Weights of a small transformer language model.
Size: 8 layers, width 256, 4 heads of 64, MLP 1024 SiLU, vocabulary 2625, 7.67M parameters.
Architecture: LayerNorm before each block, rotary positions, no biases in attention or MLP, untied embeddings, normalized queries and keys.
Each number is 200 + 20 x the weight over its row's rms, rounded and kept within 0 to 999. Layers, rows and columns count from 0. The size before them is the row's rms in percent of the matrix's.

# down: layer 2 MLP down (transposed), 1024x256, rms 0.0162, rows 995-1023, columns 96-127
# up: layer 2 MLP up, 1024x256, rms 0.0144, rows 996-1023, columns 96-127
down995,092,216,175,230,225,141,194,217,195,192,220,235,185,189,205,178,219,205,213,210,224,207,206,204,165,167,190,198,191,211,159,229,167
up996,099,225,233,194,236,223,200,201,199,163,191,269,226,163,197,201,205,188,191,186,204,207,191,179,196,182,174,178,209,191,217,183,204
down996,112,198,194,210,230,171,205,174,186,187,184,200,212,185,183,274,209,197,178,186,188,167,177,189,212,203,192,196,189,201,199,203,198
up997,104,223,198,178,199,210,205,192,151,170,206,225,218,189,188,185,210,206,240,190,193,200,196,206,207,188,167,241,179,214,177,207,236
down997,106,201,194,175,224,168,190,165,199,186,206,218,187,191,171,240,227,186,200,202,217,168,182,214,185,209,203,195,190,204,191,200,170
up998,097,171,203,193,200,208,180,206,224,215,222,194,201,190,185,195,183,190,204,188,197,205,199,189,175,235,213,226,188,177,172,196,212
down998,101,222,184,187,224,234,196,170,182,193,193,193,216,197,196,191,195,181,222,223,168,184,172,218,202,208,226,207,239,161,180,190,250
up999,098,217,207,184,227,228,199,220,231,209,182,203,221,151,177,187,173,198,203,197,213,220,192,235,208,214,188,194,232,212,185,174,235
down999,096,200,202,201,198,211,195,195,214,214,240,231,174,196,222,226,201,204,183,173,184,183,159,158,203,216,174,158,193,177,209,170,167
up1000,099,232,236,212,207,199,214,209,209,205,202,204,236,202,211,236,196,230,227,190,196,242,184,200,185,208,191,219,224,180,200,206,203
down1000,102,205,209,173,167,190,171,172,210,238,189,173,215,190,203,226,172,176,210,206,216,210,154,137,207,198,216,211,175,221,203,220,270
up1001,095,231,186,216,215,191,215,193,220,153,212,209,220,214,193,181,193,185,206,216,207,189,195,232,213,198,188,184,197,214,222,202,188
down1001,095,180,201,214,224,188,191,201,195,159,201,207,210,212,233,186,180,226,204,220,232,207,163,205,191,187,215,210,223,201,194,181,197
up1002,099,162,205,181,202,200,216,196,187,196,199,234,196,192,171,191,197,197,184,194,202,202,179,213,197,192,236,196,187,204,191,193,195
down1002,104,193,201,194,204,184,216,164,174,199,213,222,158,193,207,218,214,184,190,155,169,199,226,230,137,203,203,177,186,190,212,206,172
up1003,101,171,172,212,209,201,200,170,219,176,199,195,206,222,207,204,199,204,215,196,187,183,186,178,199,220,253,240,190,172,174,206,201
down1003,104,221,228,192,202,210,166,207,182,177,212,181,219,202,223,199,185,235,199,184,189,216,228,193,214,176,212,191,216,222,193,204,216
up1004,097,204,211,198,198,175,185,183,229,181,190,197,207,261,216,194,190,221,225,183,213,203,194,222,157,177,200,185,190,191,196,215,195
down1004,096,208,210,197,204,175,174,188,231,213,188,182,214,218,212,192,168,232,182,191,229,211,152,227,232,211,205,227,199,218,171,226,168
up1005,109,181,191,196,198,223,206,215,174,180,205,211,180,191,196,183,217,203,215,206,201,206,220,176,235,203,190,250,222,201,176,172,222
down1005,110,198,194,206,205,186,213,193,208,203,203,207,215,207,199,213,219,174,204,214,182,205,212,234,164,173,232,189,192,195,245,174,183
up1006,103,183,209,203,198,187,191,220,195,214,198,237,199,209,176,192,230,234,160,248,200,196,186,168,173,191,217,180,216,192,220,183,190
down1006,105,234,205,187,203,209,168,212,165,188,209,218,197,201,206,191,195,197,197,215,192,182,241,180,209,151,208,228,222,192,210,198,204
up1007,088,202,188,211,205,210,189,199,210,223,221,236,180,181,193,212,185,184,179,217,198,228,211,169,215,214,193,222,206,208,188,189,196
down1007,083,171,223,175,170,194,194,195,186,213,180,228,208,177,196,232,225,171,236,191,178,262,205,203,181,183,206,171,171,189,229,237,183
up1008,107,228,184,214,193,190,200,199,202,156,229,223,228,208,206,200,153,148,240,218,208,203,199,190,194,222,160,202,198,178,224,182,216
down1008,100,182,185,223,207,209,179,190,201,213,184,229,214,201,200,179,198,193,205,225,210,197,215,194,185,208,179,219,204,205,186,180,204
up1009,086,193,200,216,230,186,202,180,208,193,166,212,181,233,181,208,182,200,193,199,200,231,200,186,221,184,217,200,234,202,191,223,167
down1009,091,211,187,176,197,203,170,235,170,184,219,212,191,239,210,181,163,216,221,212,164,213,176,172,196,202,209,185,200,203,191,171,218
up1010,096,188,190,189,191,245,247,208,248,216,176,202,192,205,211,215,200,189,169,192,196,212,230,186,199,179,208,178,207,191,195,218,210
down1010,096,210,209,221,207,201,217,186,247,198,223,210,266,219,189,210,173,202,204,210,182,207,173,206,236,223,185,204,192,197,220,190,230
up1011,107,185,191,171,197,223,229,179,216,176,189,239,193,196,165,233,233,187,214,180,190,212,177,223,236,144,204,201,206,205,207,205,185
down1011,106,205,186,190,200,213,197,214,205,193,222,221,191,242,204,196,164,230,176,233,208,200,188,217,193,209,202,220,184,192,207,211,193
up1012,096,188,187,212,207,226,133,168,198,203,217,175,205,182,204,183,220,214,175,176,201,200,190,192,163,187,228,203,269,186,201,204,191
down1012,096,211,194,164,228,200,210,243,175,164,211,192,235,217,203,233,185,176,184,215,177,208,200,179,235,227,217,173,191,189,212,207,186
up1013,105,174,185,209,193,159,227,212,160,222,230,204,185,165,246,202,204,174,206,240,224,187,196,226,194,214,171,203,148,183,220,187,196
down1013,101,207,173,232,237,174,202,179,215,191,219,202,175,210,189,200,225,161,180,204,196,227,187,200,190,215,183,213,200,190,182,199,205
up1014,109,171,190,176,235,198,210,215,222,186,207,191,209,175,187,191,202,166,215,211,211,173,196,177,173,219,204,192,194,212,170,203,187
down1014,107,228,207,202,214,218,212,201,232,191,186,224,237,199,149,194,249,165,205,183,186,179,222,196,213,184,187,166,195,179,224,199,211
up1015,093,184,200,222,222,180,218,211,166,202,236,223,194,195,224,205,244,197,187,182,213,177,198,219,207,205,207,212,197,198,174,212,190
down1015,089,187,219,189,214,165,206,186,184,228,209,188,187,212,218,207,213,202,150,166,236,206,169,211,157,234,178,192,189,198,180,211,198
up1016,093,192,199,219,216,183,166,196,210,200,199,205,185,181,158,190,181,205,191,238,189,198,230,212,228,227,181,206,187,177,208,218,200
down1016,089,190,199,229,223,202,169,170,181,207,208,198,188,225,198,186,211,207,184,232,227,183,259,201,208,200,221,196,206,188,192,173,235
up1017,088,170,188,158,205,223,173,214,194,181,172,211,219,175,191,157,198,177,177,181,198,174,212,196,218,191,215,218,222,195,196,205,234
down1017,091,221,201,207,197,208,222,165,181,167,239,228,220,221,180,179,203,199,169,189,175,192,183,217,176,184,213,151,185,191,206,180,209
up1018,097,223,176,194,215,221,199,182,175,185,184,183,191,149,215,191,214,183,232,188,189,194,222,203,238,223,179,173,174,217,219,215,200
down1018,089,187,204,247,201,203,217,186,227,150,218,221,215,189,188,185,176,198,171,200,171,184,209,177,218,205,191,185,201,203,196,188,180
up1019,096,199,196,181,191,189,218,206,207,215,211,194,173,218,202,215,229,190,201,170,193,217,182,221,188,153,208,193,161,177,186,191,184
down1019,099,182,204,202,193,169,191,195,190,223,191,186,200,196,234,143,194,223,219,205,226,205,197,254,200,225,204,239,204,167,215,221,230
up1020,101,220,210,200,210,196,189,217,209,233,198,229,220,210,210,210,197,162,191,217,195,184,241,195,209,176,228,202,221,203,231,216,233
down1020,099,196,221,210,186,191,223,157,203,214,194,192,233,236,150,216,215,192,158,184,202,218,215,181,177,198,195,196,193,239,208,228,208
up1021,093,182,244,218,244,193,226,203,215,195,186,231,210,171,229,198,172,173,182,199,209,187,200,182,219,219,218,180,199,196,204,176,198
down1021,100,204,183,179,202,230,171,211,177,211,201,192,214,196,213,234,175,230,198,177,190,191,233,200,207,196,192,165,221,197,228,184,195
up1022,095,234,208,206,223,214,190,197,195,223,205,199,215,189,224,206,171,201,201,185,190,201,210,205,245,207,163,190,223,205,205,208,230
down1022,092,174,206,208,207,212,199,215,189,168,176,194,204,161,221,223,214,216,216,200,189,199,165,186,220,239,200,163,211,189,227,184,154
up1023,096,192,212,213,183,200,192,173,227,187,198,156,214,202,197,205,189,191,171,201,196,194,199,186,213,205,199,172,213,214,193,141,176
down1023,096,194,227,185,215,206,216,246,223,232,202,210,181,221,199,204,214,193,209,189,213,213,225,202,236,218,160,182,223,203,180,225,178